Each number is 128 + 32 x the weight over its row's rms, rounded and kept within 0 to 255. Layers, rows and columns count from 0. Numbers have three digits each. The size before them is the row's rms in percent of the matrix's.

# up: layer 2 MLP up, 320x128, rms 0.115, rows 112-178, columns 0-63
# down: layer 2 MLP down (transposed), 320x128, rms 0.063, rows 112-178, columns 0-63
# gate: layer 2 MLP gate, 320x128, rms 0.119, rows 113-178, columns 0-63
up112 117:152097140129122097163150127126140200122140110157160143176121151103147088154134106133183092122180097112147119157187105127169159067194151178084139140045152063155129079112053129139105149137165176
down112 096:119142132112105144041146137139165054117130157127064137065154123161076141116070145129095149140103157141142140119115097127117123165067084095162164141203104160117106156164157151092130135115096097
gate113 103:133124095119132088159182115100120133138087130128104142126146090132127168167139123186133116085146124123249159170137122169104162091119096114127151173083107068113138170140182158088143124125126145
up113 104:167121095068158102160129110110166124132145071184152126125135161090155117138120130169145091103124113181169196140190129128070153138136150204095126125144132089153154145157172137108133111113161143
down113 104:092140127186077146117155115112123128107192141169114121163112122099094114089133101087095093133135124107103087198127136148155172142089138123122136186097136124110135172176167107152151166102101102
gate114 105:104106166085138135100165147181183213125122193119135172108106084138077117132103079131162157087107118141135102143129131132168118139091104131173117174056198147125154146164163190123151057167074116
up114 114:116111191143133171146060124168120191163189149133151101102127084147150119159138134101138098150102121111124057183120117142128124106079144159173084120077145137160155153151105143131138071133143112
down114 107:126126104087154095110182165133191133106099110136169167101133134124122102116144111212116129160153095111117171110135138138121164131140097133089121121135123182139138093179146189065165056152064164
gate115 102:089152151149112109177074083145105128154137102117145119144049091109111123135162140133138173164177127180121144073120078146115160140143094080145091181143133139122131163117169112128126178137150107
up115 106:130099116175160163107146179101119130095145066145099123136157194116138128171127181141107135160096076093148109145118199170221077109173141154137119100120100122099069117112118150136091134115124146
down115 120:118105206089130079085122239105109049125186187135136139117138135104123101118167134144149146141139140148117115099184120138100130143112106124081134146144161177171125168142099151161142167100060119
gate116 099:069140134116151091153059078136178105120170132084081145118119141125117143142129160136090162085111145134126151108137119163137176162055140118086060156047123122152072169082154138135089074138113138
up116 092:162079149107112131182187101061194113102161118139116145110133142138119172123109197152141109141078122166166157156139088096128115088146148148100135156121163153141109165180188101128136110132144166
down116 094:073141111120116125149076092156172134091175182135170096176104095107141125137100130149105161121183133075125144136122157191160184156076123131054108171091149146120066140109148123188117102136142123
gate117 106:164116079117174139101159096163166212176142146129139220093093125121129105092193137130113072109098114185184116113149135125157099173118129171158107091103160091157094168184173130151144127135123135
up117 087:181115096111133177141148117146157196160120149142172192112106122139116083122212123092134047098083139140156105124130186133150103194132115184145132111091135114220150180177162126136166137147146113
down117 102:144107155135090129150093152151169101110092155209117101114141138153151143132109105097201132179165123036123091154094136121130134128154116180106124131130038122096124132109118186128108114126111146
gate118 106:154169154135142064115122135150069180163130116100126126130094110123160156080160087152063139173105144131127121156116155187086159123126128154118126118159065157170145129164118189114159169158125126
up118 104:122121117200089218124157089103162115168126117128134131090126113106139154172157166130121097181104096066157174130153168101116090089127105125156103147135229096087120138141136114114125124116059121
down118 101:152171123124130147141105099177155171161159131171069180150116118096174090119123133139140156062132156190130135109128109136098132111099178184128065085088085136129178124112170105125131135095108136
gate119 106:131105148104177180088143144129173146138161132131166124104076116112138151096134146130098138144122190142177141126139125163102143138120127085147107135142111108121125117184170075137205176162172150
up119 114:089187164194125128132099147119096204126094172113112110126140141110127138120172137160119200089212171133126070127115114098167096103161125150133090083133123035163097087122095157158115195063103109
down119 114:169108080104234118098151133105124102127117166146180109059131091106128131164101146112100123118136156118151168122138119211141157157118102108153120206107109159095142117165143050144160157174146139
gate120 101:160140132132130085103104131096160128072135123056103118170132131115152151152166119122144134104086127119171161080117156168155106150199122183172091162138111117150162158169081131110102162153144152
up120 096:108107070167067154162098127105144122142107178095123141125125145187151120134142127187129105159105080122115135116146086128083157150171130174097108089126152151119140106144063106096137160110162101
down120 103:160161125150083196166124112123128132133180135121164149148148088162145140122186085068109144156151137105105150087090131102163196155130161158186101154102091180119115109175104090119105185103123105
gate121 106:070164159113132195105153135184150164157134155114139128126101116163108181118113131119148142142143114147125114140166096141077114141101125125063129199144214058160146183144197138157164103100104145
up121 089:192103148164117089141062144107126097088142128152158129087133104108174084139232139129147145096131163059127129116035119156132166112122121096180117116098071146123154131119072121120122156101161095
down121 099:118118120128156167137187135144122198139140130102154129161076158100126111155145111121103136151108129201145177120149048116118162159137160141137111197130182130154170195165158153103171076133147151
gate122 094:131157111098102132130097116074098116119184115148134103076143138118125091135139115172115100156104088057098202134130176134086082163116188142133134147128130099086068080122073109208116127108165116
up122 106:186165124186121108077136135205088152106113150109147098134066097132096126174131159140139157125189119127194121121119114103175177095127104117157088135082116139157139153133153108142104090125159075
down122 094:113061117051106178155154095087151125142122144131114103149171132130172094100154082114157127184043109119085133152159208169053058187137123117121154141165147089099064110141087142132130154130123161
gate123 106:103095072113149174116111139172131141167098071125150125163149092133139104148145141110114118132152072140151125102164141145170084065125152143108086104122146043117184142178097126140102084162140109
up123 104:154111135134178144129174164062147156132149103105154131112170123120127088163126140171138166123092080170123150116164138170042077087155203183131096126208187126139114123162135140082147114127102125
down123 101:125133104122174148159127068156196142108095107153162068157106089079106168074138142109123115151156070113158112075056130100182159104120117132143109091132121113092137100103120067211100102128110130
gate124 091:105105100098133149146129081118106088104123126141159126115109158095181107132118148180160113134098144151117135082181169106124159106144151128165146108138147160134082136126078116175093184112117164
up124 083:154124125094135120090195151144119169101137194085125151164134128104108155084154101145095173088152139121131125151131098111108144181139145152057159150135144149135126099107171159070218091141149134
down124 090:108106126104120137183121087131096099122153130123134100142131106114145121174143166122137086103079149181084130082121168135092140156101137109200099100109109108073101140135151166151099155080146209
gate125 094:096073118061122119102093168091143186131104100190112087164142144140064107123165124132186079075118172210094154193110117135108078130107099142118117138109130091165115131156149144084115190141118121
up125 106:116105144098137110105088131143143131125143195197101173129153114149117196111121117145170190077119100162129149184109154103096109117147132176148129099088142162089117136171122091115132135157148105
down125 095:173161136131145165162147123114135079143147103082126131098125117145141093078095148138041110174153150087129109025124096164152098091120148107098117131093107133114141130132119165181121101073170120
gate126 093:141152102130153117123183079096121118143122127068143141071147124145110161164102124088106164140149102140140145137154162108111057142123129165146181072177079082107193108166072177113103172131078090
up126 075:144119175110081124139049178166148106077136113162107137169145122103142127083147169191124124129098142163135109128109091128139182118119129111092082177104137184173096142095198110145129124129185126
down126 103:187147098145130088136152134047126104166126110093088187131135144132113149146114135131088166164122124115105121160119174105092137136110120116195153139147126124136191136131178105122134190149076139
gate127 117:187179107134088149062158155157111063140160124120120167136156171165161200141148118119159123109175112139117128122157162142142138124135142141133169108128150129148131161083131169157035127167078108
up127 107:098086138136116093155104104126094133170102160155081150094043161089133113117168113087162153128103119102115146129158150113157150130155137051139165128142093137102108082118139089148167131168184126
down127 108:162155119114148189060157186115137151082173115116146159124156110152130103162133144106105113095099136149102160136092109117090178138100128095187101115078118092103078162133152127084127145106092069
gate128 103:090098185170096137195142149150107160158116126206075133119051105118113115138139067103094153101165117117107182158136187149160104130133134105084118201159166132133133153104189107169058137140144148
up128 101:140090081085056154105139158121193106107139122095106162124164174113159151138167139160176102109128112128140138147112112091085143152110137194150153045122096141148105070125032165059202128114123104
down128 106:078140119154068116125087154160136119105144120099085151139115111071125129093122083092103107113090088126146125124092147139160110129207122135152145159075157082119195164148157104175096126119057106
gate129 115:185131167115083087149163144105124099142142145152112204124127120154159078110159119054109146145162135069182084149120092141137118067106159082131131102127134189122129112128175154166131147102156120
up129 115:108118136093128106098161098123145117127115125108125116183122119176085113145147144145114165151115126190118138125135117124141137169126072107156110137150146123134146176099164133153113110116162134
down129 100:140134078141115036121138131118108141160110210132113133131121147143142084117140082072096188104146124146138129128131114106107098118084159120122147115120145154082052085203111147054110156113151158
gate130 071:137139151149151086119131155116109126165133114061127111156122121092111154146140142192125082154114091123119150060112095177139111192115117142126114150188086167086153149128148092142137151163121120
up130 069:118043139139110119158156144127123130125127112088113112107095108119109047139072112116153123096128087162139164114144084094203150135191169167145089118142100128171168129057153125123136117117188118
down130 074:066139114146137124164179125124135151118098138076157087133095165128112150131206122136176120158119146188141144146091184167119068153149165124072161091147175103127152143173141174128122145103088138
gate131 108:136199113113162074160093181091156111154057152150115138134209157186179156132142162081153099086120124078145122106060137146169101140132137183176135147125109137173129139128165093094124126134119118
up131 074:121174117138147101143119165097139102171081155130088140153181164151158149146118183106147093101110106090190116126057136184137096139099129138201127195091124144203110160109147117097155108122111153
down131 099:114047127134099158096150063169122109125134114168118124115072092091070098128138113157098124193143138165094141129186103130091156088157117106154112098169080112088118160193095169104136140058126151
gate132 084:148098077107160069158142130149136167086090133157109083142103140097114129144153122180147128085156084125128149141208112065116120178154082157105137069164078105112170151092152121165120091096126158
up132 079:151180175142104158067099115118118061124154161081092200145153132086087106110181135095126160178106101109141154140101123152091109159110127100100133116135186147161086120117071151072133108171145106
down132 091:103124124076088103159119204072063140159174124143114120109127100129174150221137164167125152089143134113109146075081106115168164128100149151133172182108123103117091109136141103150133149139127140
gate133 102:138102113136147054147150110138194121078130128105139090144125139209125172172181129132122116120136165159124136155092160133113124090148127117188184062163188112120135138109159157061181161143170188
up133 111:089144112132132137110193127149029061178113151185091148167059135184110137187093129113126079117159157159097178103115156136157170161175126108142123173115117139144146142129129100180086151134084141
down133 095:142079138153148094131107127128192151136190123098144093104171129136132138135179109124118096114132103114120095131081153108082073068140114147146123080129139136101090131097111155085187133106223184
gate134 103:088081134118136161154131136156115116166113157156130150122123131108229085153106096145117105094127134104128105168121103114127180086197115137115171106167140106083112144115096133169098093155088110
up134 107:128123165101085127079113132221173137098100130188061173163188085142122109099072145133140176062133173124109156154134118111154115103127093092132117115099159155170140167116132123100100129140161103
down134 095:146127085163118134122126094055110197179147131051178112126111148160068150106120134115141154193110101195116152106142134141125096169105107174138129141142105067077177152089153145114147151147136127
gate135 097:111147119132103090110173116108172120129127079205133176126086136125085101109132144094161127059192129108110177124109145214126124152137111125154093090049118085133120174031161174187119120113142136
up135 120:101110134123174081104107154134120179182135137114073091164145175078070082113132157162089153113123086103130141077157150166167093145132151122136039118126118114122057104162118126095096120113123106
down135 090:162136103098124206142131184128128090081136099087152171115134112205149176154142126123113112154123145140159133182150175086061126132128132152092203127151103109157195154097119132169176166166158185
gate136 105:087151148106146120149138112122157039101133127117086073172102100095079116090116156127157190164098125139134144121124133109160167123141124146091119178139211089151160119143158107100159104139101106
up136 108:111126109119150105160138145151141050076127120129086109195090069108126089096164143148132181073102140127166131206060082120095170141112096092095123121146121154132125146161179148152167158134199103
down136 100:171093110139132153097131130168119183169115118183175148087124167135156158122111094129123060099092094134096178060170119142167109103123153113142139149095059141125124165094082166120112135119083176
gate137 110:174131164125084135126150113080111102122143154168117099118079103124143056141129065070074142134138091142128132115131142132110165104151130048180103077103138134142110113161134111069136113167090138
up137 108:172119132127076172109174094180118167111178112077130108121148111124148137150141084087130137197183059102126133106140080087107158085099125067162122100121149142143142136188142093120174100158096133
down137 112:158109071108137125109141186092189095181131132099144161133144142148146127148073175197134110153087150160094121106103160136191113136174116190124125107137134084134122143051108186167141119087099097
gate138 096:177087106113177142145159137095086108137143117152164032150085139126148174168112138179197098122135123103098105113148169093143170172120106153163121179127108148102143125142129092157120071175141146
up138 092:117117155137100120155156155132091096085115120157155151130197192067080133120152144160080121167182188164147107143120151066141125131150100160049137154149149165145161092147115123109151129123153133
down138 108:123116103130143101177132185147161122122167152079110126141072119156185099140124181166117155176079142185116173156125156142129107166106132129115140110130208098181107123160054136154127115117175140
gate139 096:124135123100200147089140095162047120163133176098161168132146091137133157135092149171135177163110157118151103127157120124077101174091175139147210132147150164077133167118091159127110160089081110
up139 103:150150109113119169133176114141106122097169134110129032203101128120164144163133075130132091146065082155148094104151158105140129115135128080128158126145071142137124045142166087112113129137061132
down139 101:104126141094103135093098157184104123153101145112198183095142049126132096152119112161124141098107166109116115123114149200078200162186139113134156120119201137126143112075084136088132101116138099
gate140 097:181146104160139170096023176136083153137199189067165075185097143164089097167185122101159130151085103110121174143105079127116177142121111135108137144142115163104093131139161122128119120158108138
up140 090:109074105098150139143224134140126127179102156174150132169071127190132155122109151118199078159133163051120094133062136121095149150078120094121146107143130175170097143140100100153134113180118096
down140 103:117133104086121080137128176120146162124143083167093154141130108138091144116093128164046148134132166108112199122173181143185166146157158088114090140164118157117150175114098106085155105098141123
gate141 079:166089163155148108188119115170138111107118164136133122106169122120096137149113106122109127054104186119165112142080101131115104128180177121157047117152106110095127179163181130200143117053146165
up141 086:101140126083085066138108187085125149143190139161146119152088133067166125172199187080090160123108091143162100123133154125179180114045117078109097163158142126167045173136113202110120102140089071
down141 090:163127129095133126149157119116092105134108110095110148085134121108116065175095094089132158118088098154224144123105160158114172111125119143142132132065149112094186084111173144173150138148135194
gate142 085:128134084126081138106136109142143143098135120018169103130127167162136100125121147078096154123146122096117152091181155112165135153139097146135134079155139134132071076136122065162139085154127201
up142 085:156153121143119149106147087103141053076171176072107172131183205094122128124147136094140137125097104139098109145132146105146200128127070101180102113143121166125064106166103134108113138150097103
down142 091:145099109159150167138127173116129132152094067200067154129111122139125178119125172122130078122119142183140149142059129129134183128101140096049128143145139130114184177137118148130150128091139078
gate143 109:054126118138122169161113217064124130090086127174176159158132111084150164151105126130160100182134166159090151113078108091116115127143116137177114149105164134158139123109149173146103058153165111
up143 104:138154135105165099122165142151080141136129148131155152182136165164092086123153136136075113096134073160121169077152157140131131172161133135126104146160070147114121077148147128108159151066147106
down143 105:071121104155105169146102116125128117113107121101131092127099102099144149177126124126197076195119184123124122154084147114114123123102130134141137152097187143173131122100085078101133093149175158
gate144 101:171111141106135166156084091170055109123119142107162136123190138136089177179119161077184111147139138099094084066128115136112201150078156145122102127097117136155149183101157115166099081117136136
up144 079:215156089120153122195111114156107072131127140106157104164234164142068146131097128093193136175138127075109087032082139126132169180086163158090144109106151150112145157113116118138114137162126114
down144 099:123148143161173119106153157100180152154160116176103160125119161073152109110117096175148167153071155117125147156139161093109089098179125133148133126134105117145135057165085172130140134124125086
gate145 113:121117139135154106150110123112137136116089137146186104075147105081051127175139117024151176109133171126144131122108077177110140216140155179100078131072170115144086132162136157124069127125117129
up145 096:123108083162175099150171125096156170106154148085124122129094160171083167135075169152146155133099108211110176120121137107151153130131137078112093160102104123154136103129152153145113157137157146
down145 092:145142152116132109158102128122123128143058158160190082159159162095115113171146123077153157170155153146138106106153083129130145189138139168116100108083142122171087088148133152127071137115081141
gate146 102:142113149119135067103143076176155136092093136200119117134109082160125140116107117095160128107151193156170164152136082162103079165098110098109108122122162124140127166149135130082165135137123115
up146 097:081125140194141129083095157059098118134129098109101192127084150136136173159107110105120130117099147096051149152135155147120102099109151179164131127152162138095089022158063130116063115112112145
down146 101:136156150057077127146095160151103135151153120073086116129121080134150122104148154166123105149120125162152098150149160165174141152172156093118149140179150187135162172134180125200183130140121137
gate147 097:160167147107070062137082142117053107128114144078141113142166113209147109141094107158127076078080105108102185114076148102137113153094101107116139118169064105097150097171091157127124105195146119
up147 091:117100066145194148159178120147181154131150070177121124102136142099139078152116153117093173143158125201144092129180110196136125084143118171153118144110199133146130147132176136181103155086145144
down147 097:147112135152042102137095165138079107068126182088142122178100125115130130106106131118151127126145158099144161132091167164139177147128117090116181105204113070120120099180095126135098100164144115
gate148 098:145193129126155137151196110128165075108080163075155137106128153136116181100142114179130126122126153134164095188060102148121145107149084147156114125121147128119095093152129145080194208129119168
up148 112:103175155115159149085145164140126090112131208162191170138145125158080141119173105158151129124127173109122108155085111132162100083154080159125114096114106157083075104146130147116201192164154132
down148 101:161053123122100112158079110090104125105135108166059121149119083110173067105099176070099115123128069140109129115175124112066126125079150109136140170130147135168145176134128111129057114112110108
gate149 098:137179183147110138148122142106150130107145122162079152127142176136107140070058110145142135078120146087137116083119085139147108153122127150150158145138133130098185156120110119157134106166148149
up149 090:184097110115158129119129090140059097120183167125137154109155143129111139189165131143146146167095106133147079211094113150162109145108184136112149158133076148084138124153137135088117114139098164
down149 093:118117097080135165149187129062135129100124156125100077126093147123109127081072128117149079141173166107124140054157118031100130164150094142109093117178122171080137143129167172154105146089178179
gate150 105:138107132158177144162185137057105086160178113095110124182099070142165097145141164099151139136140094053118145109117139117105097169182094110170136124126115117192116078129136164113147146149119178
up150 110:159144134150109102108143137175164134118112183157119116076160105113072132120150162151149162134146115116054140129039069125126113117162130144079110092092132157133124125067137148078166144047187075
down150 110:091111131121145078043048146084147117123122081119139181174120164110141155120129090129072143174109140213152137089104137120146129146145158119124107134118206118133150108153130147140162142132108147
gate151 097:185135117135192093135105156106116159149118135122237118118117152108137171137080156147092071141131164156112107100138165134130148106117186132153182080125081162101123084156131135125072152124121195
up151 092:169142095117101097182172066142077099122098151139111090105127085186129083120084074144107147111111067119136204108120133078093138149129187174100172136054152063148173115102139077136160110170129183
down151 095:109096177140155128057080144101110162162150147117196142146144127051157176111122142115134111164091132114121100112134198199154121101122121127107084144110102200088134114163108118084095117138144148
gate152 087:100119095117110151144179083071084138196075154114154182116143118141166124152081111118108097177157115125097125082190131084137141134136159169066163123172192125202156047156154197143159173171119156
up152 105:117088146073097075204135115083114098164060107192118045117146113079164152150130138138132104121140117067150173057139122173135139108085100135121110166091123155105127183150088130152125131146085162
down152 091:116176145134150192056125118161116149091117158042136161131091140101134100105143130175088163098099172185086093177138099154122099151173142110138129069201088162146110063115153078084137135099117128
gate153 088:103166151159062096122157103157115150110104142202095181122000104115137132134171125112154148099164134127112144081162122156155125110113168081149096144115114135097126173103162074125134178119092141
up153 085:129129152112127127082175103101065156086153133117054147120113121042163096220136138143118098132180116155081158080155149119138106143104213128164153068062164130160134090150126103155164155098106164
down153 093:108126099111134089181142075114157082094117093146090122193198145210124148163135167107138077146143119104152124205145143071124116094084113124214141100182144165119106106136126123175125099150126132
gate154 093:135135074106118117100146127106130108148194150089105132121044121164142172138115112126143142113136132144169139113155123135141101130082137070140115139160167087127100166126136108169128113177182076
up154 071:114144157130117133152055180149125147090048089141150117141168129094136134112128132127142110126109125113089135148103137110102155101158183187105162111075095157131165066106124154109139107093103139
down154 085:137169115107111113112163180126102104165156063079147132127079105096149220116180155118113157118119131179213177093151155097110090110144122056084130135126112098127138165173149084116094041157142098
gate155 099:127075151114156104111156177117144171111205121091131138100169154186177157174052098113159107151156198132107125131114109150138101131145151143123081102128128143171111077190163087118131134108159132
up155 104:092087222132148128122133154105080194164138097146111131116164114147180163186086096116098096137172157133149127142133127112127159206141126112080105133127121103179116101099103182155060156142132195
down155 104:105153058128106171128208112116180107135128134088118141124106102135066147063127163158131143095132132149096155083115080152125132076074117090235128127137136157127126152129147119132158153082097054
gate156 099:233122110109150128149103146111109064112151165061185113142163168178191133087132099158111105074154154103095126135139137142174118164118123163126182127143166069091120103105175110156158130119110150
up156 074:035142135129108122109180102127149198125095081159112127139082091112124103176109131136119128139095126164173113139101109135100156078169152115130094101163085123144131181144107155085085162096135124
down156 095:189158071071122103124096161083167143113142116096181154098145121132189102090121128079104142083095126143131125118125151116137139148126054096088130086164141072114103147132152163119154143113089152
gate157 100:164121152107126131105144173116121111109112185106136130115130172100088095172170097205109179135064134188127154146146092117090164144132140136116141068162165120213094189191123083125172166153100135
up157 104:146140115130188060108153097117088139130092130133122131120167087161119080119099185110090147117165160170170076120087142151124084169114153114102047130109054153136112126109166134156143146110104137
down157 091:136161165121118149202086151150155102084202137146144124141120131074147160135181097108100110154082117112146118082143143056113151082112147150167147127130172102124174132084098116100113131149100123
gate158 085:114135105114083113147089149122165134109102103121118131085133081117143127069157148191075126116151154096115157130096147140129169102105120125074101144155136171146145126164129145066211141143163166
up158 075:145138152124184135151158180085105123131116149178118087132112126145097077160153166083113155082114114083106153114169144129119129115154140133141143106082119085112149140081102095186074105153126140
down158 090:178142094192122136099053167104109147100082166129106093119126140120115177102137156101082118103131111159089129144102171130140069092063150136144123167130129083165113154189155099121184147140138133
gate159 113:168147104106122138090167113167101141142140156187144176075086138140126107161064126151111181130150081153106121158076073179152150108107121116115109141124172152129118175149175164107125152135089112
up159 112:139214111136099143152128133129151132092113100129124108065160153091187181110099116145165158106180099111146128085120082110144111149043091100101141129110206086160144185129111156101156115136121060
down159 102:134092107121107143045149131112061120152102162106115153059090137179111092115097103111054154157166088147127166118047140149156132086166084145133099100149098150142132127063178150120099147126115150
gate160 119:130145116104125113142087087090151121118203169161118182062163120156106155134131107128156137094168148083094149113108197096164119055136134106115105088146165114119129116126160075161135147144091124
up160 088:134127086086167102078154053115108075112126111136048130175123141189075135160085101121086105098127088146121154119145152080163116059141160179115126125182176146103112148127198079145140146117096140
down160 098:082087152131101135170144165115109154128076145087137106166095166116131090098109126120079145161089139147152105140135062169057085171099102090112142176091106131113142115103144175111154115113157162
gate161 108:160130117137150122135043084146126125074155122102118081080139156126115156140118113116150119191121076138155140168068095145116198131113109130124103079133123095129149162150164166134147094127099118
up161 097:115119118114133149097121124148139107133196090156121115152178136163123186125074076184155177165157067175177098170140065138186206113088110097138117121117088114131147116159155115153105085152092083
down161 102:168135118139120087130162211087166106109097113140107163150099090147149093109084143076051089119136141154091132100171209140107074115135169096120145157090137095101108133127129093105121139104155102
gate162 080:116089143087106099147119187149146127125128169099106090136064055143180152129108134078102121062091096088120198140137114140110151108105119079133161217112094170031152144127074119115107151150110123
up162 059:089050148092103093126100129129135132105145132111120080155112078143172164122125162101128108112107103086131159122199108161148180099079086087131119178137119138063121132093067066087130180160136134
down162 082:108106145090159136086107047123120156100093127131122145110182156104141135134111158166139129137112123155168127094144096164219139157106119120159077106101121090180086142082114118130158143191155117
gate163 096:099141173165159106166120150164128138132152107223156145142130134087155109110167064149154126128138105123134063156095121121122110160096102115138108203093097148146115157065205091116080136092130103
up163 086:125112123134158105108176206113105138141145128107149135140034113111189109106180097151120128180140063126111099053192061146129141149097093112176149119152134120161115206104151150157092088138126115
down163 092:103094139123148138059149091129195122120180115183143126130152115149117147119088054135062154111115144068183118131121137104151162150131111159106084135156106126155119128047180122112138134129161117
gate164 105:183140100119130149137194149169125136064144136120136075242213165122071148103103123169106089107107140096092136129089125124148161143123046119109158086110088119143112131122175122134106096129174100
up164 095:156155090095088187120222115154133088121124139105153116147117168103063146107090090178088126167157138095169169149112080123151153126095095082086201135135088143130126139091138122131094148163135088
down164 101:118111140152129079144087105104114135180131145135154130050105097136153130139165159077139162096127124140131083147158170136080060150123213165164073191098201121130148115128111138160169146077085139
gate165 104:197082138129137104111082142192117120121190099167157114103184171050144104132062107130155132104094131107110115109102127134128095173141159100126162189112084157125137112154142110162136147131147147
up165 103:098130140138112175107147086158173180106168086101088133151116145122131168074084096164079079096131157094104083125122102112198126099139114116132182102189081115153144129157137135125074123089129154
down165 102:134146112115130064125138121094170174121061159110116114113123160128132121139202166165117165186158080134112109141139126089163176114147130137158098073144190089119086150117090102095106160158174129
gate166 117:084109108138126180103164097145110153168146138093069151064130115161198153120116137101134107133092184121140106141163127122137088055136169153093113175143095133174144101114209121108149098136099094
up166 106:131127093125113161071078088129104143154183119101121143113115164169138111147112159133148077111102165102155166136143101122096115098156211092121107123105154130159151096097157059129107090090134063
down166 111:131137169121086098157125174093162104126115194164167120143105143099110116106135113137116176158167078202103120108094167169129130157116059155171133107132178129110100137138117148100118212123130194
gate167 093:128160055142098092067145108116106150150079136074129129149137091136110148106181130089104151127201170103128150146161135101150142105090107112177128122134105134145061076123101090155167148119113078
up167 119:117144089125098083088124080094112137066139133087165148082133137144090197101114098120116116148132095182082139106137086049141108117115229134099137063129206133118101083108129095160129104179120099
down167 098:120147165110147203159148179133147142157170116145109114166136116109162069128160152173099127121113168100136106123137160224064188195153050099153112187163105119118159154157099171082171086108179187
gate168 078:153170103172157164123137125096119133160152098065166114196087092144113158147135126121163128137155059093141150101152207126119096092111103165130131105124109158144136133178120105136066053123106153
up168 082:113117091135148139099142119112107122170136054050142136194126090132119136161173124118191102138188067132159150113184190157139118078096129140113134072115104151158165135158095123148075090130115159
down168 098:069148147168176107093152086181159119123097124052093108135160115077086112124168149129207119102177081065151110095108166162114124114093202124094089127112088123167149140114072143155125113126180144
gate169 114:193113089191130135130119126055098102098113080137140135138165102138094092095166137115127117118170084043175143110110135118173090127137165171106168072092150164166135087115105154144182157125068138
up169 097:090148137148073104161088110116155112140078197197092134113135090091150114075104097114145117149132112085122104119057150096109161128122142131108173048035167108148170140167083149166115124085146104
down169 097:148126143086153142093146104141154181147170178107126135140096156127118177193114135162126136149081159194118162168187098143097150102129096072125102218163071103113070130158162146112109085110151119
gate170 110:103107108156160138073169134138085148075159105101140160172118122102120120107167096059197142107122161105120202092154098159068127082145150098206121104146163174106107101141163145126144194159126102
up170 096:132166115129136097117137143116145190125133157115126126088101093103173115110117199152048051090169132099180114088114085118155130101141132199116106137129120160129110153106136094130083134190094137
down170 097:110119102184137143040150165113105139078123099141116168131157144152086122118161112025184164113129147151117199120138154126058112121151134101133094055103139188112108136135131115141171191135154070
gate171 073:182124115107129092150143074132126105065107137102093080125105146134137080173116161165152100166070161093124156109095127107083114138082161105142119170195170155114111099158155079127113162183120159
up171 074:125149132167107166088132221149168109184129092125135108184155155091132158106144115144128161135173060105129074121169132161132150122133107151107142117111083096204104164077157179082107082061108089
down171 081:171072139095051088146145214120117101096179146138161154126115113180074107103108161091149161161149148085172153147130159174156123172161092136090144120176119129133177112168138127159104158164142090
gate172 089:099135177161078135090191140103127126128145138098135180097152083114124119117140090160103152134139163159135144098122112090108128155094150091129064144162099104159133132146172108151149077082195180
up172 085:169152098058191134181061131132086137147115094208152063208130157138126122164124222117142141135188094112137157166163199142176159138137122129111151117129134103087112094114105139142103123205081127
down172 098:119069166134186137186146102155114121142156163123204141155132148158126119106137060084175168112183203184104148096165064145170103144105126146131069151139147092135144103180178074139145133127112131
gate173 105:116102086141197140060106141106064124126131136079151141206126152165187132160127176135106188194085149142097144131129176125101123119130118122136154188146142148115152125166089132100139136148114103
up173 099:162157146142138133171162117204159148145178102126087125082102108135113120081092086091104095093151126107166100130154086182126142136104195126127104117184083129136111130116144151137154057176145098
down173 105:125116086117164103124077178103084105079140109081157142134125099135188148169151147116140177145125146141117141152152167134125188163117201155114168147078109168119149129205135134183148158143124051
gate174 102:149037107136141139134121157094122126094119142151119142135134120130118101120094095088178157167101116073150140150117150103125123145181161178121142104144147121152132131144103069067178109079070175
up174 095:133169109124070146118130075134151187141178050095180106115134102074152154125170125151109083177124117136144115178128126205126107150117134129121110180137123091152136130122109146227096118150150115
down174 098:108099088135105161130136178088156111106114128168131115135167147176127148120074108074141149103117154118166116134139113047133130158136143151154110108111161132108136103113140104012162116124101178
gate175 109:154118112141127159104168112147051145078137058121182111130151148198076129132107145075069108193165077118087193104172162112135092142127141103131186123135139111138131127118149097160154090153141144
up175 100:143078156098110147195129127194194134085148105123135169124146114134110118117172145084082152098167170100089145084122115116117118100114100124114192103108158136180092110074164158057155170095126130
down175 103:078154171116160106171123094092116127157145213122090117118143080090178160149098152139184114063092127100140125172118143167143135166129125150181059159142128172103120164171099117128090108133164090
gate176 096:063147162111117129163154221107140122134098102140092148074223095130149114158082106104109154068118097102114161097150163149174180099113179189125119211129131142103157141125179091162145052122156122
up176 091:141161156148083114176177160166148135103187120145144080152190102114138138081057169092145202122101130093115152162057175139096179110121068164130128156147112184080137164129124161121100111121131086
down176 095:146073142148181100112134122108182170138116141158156092127106078133181140128124161124129122164108158106103134131136127138174184115160094137115168096117128138126125123136106104133104135145156101
gate177 093:161145178109137114080105094166141156143123165148086130127139190107105117166135155041141173120172127135085122119095139124107106117172082067124141178128108131152110152115094127141127082147106069
up177 115:126103153052138143154078172168132136171130097175178145113100123099139129143086118148152158159127123172145165162175124170173158170112146153123043170119180078101168207152162177125170147114132149
down177 097:157156062132123113100150099146115109111139103135071154104143111175099146115128146124091110120170150090114109124106156083104091151135143058149204107118073135177120092096147093135141124131120105
gate178 098:112072115155160099072141110171107126145121104176135108130150117116130130106103130072156147154153145112141046147145155106138070104157122097164173113162152112132144093108121156121089151133103127
up178 120:145102071144149082083117135144142122155130151089158153131104131123132114111211142104177107070110161060204135171189089157109152149154158108099098128144125113117105097150134115114132107148072151
down178 098:103121149126137181156141146083139146137131127141102105167160076127098155106042091132119099176106106189098126144054176090143145103122119102149143115107127138140165135150149121134135144124175085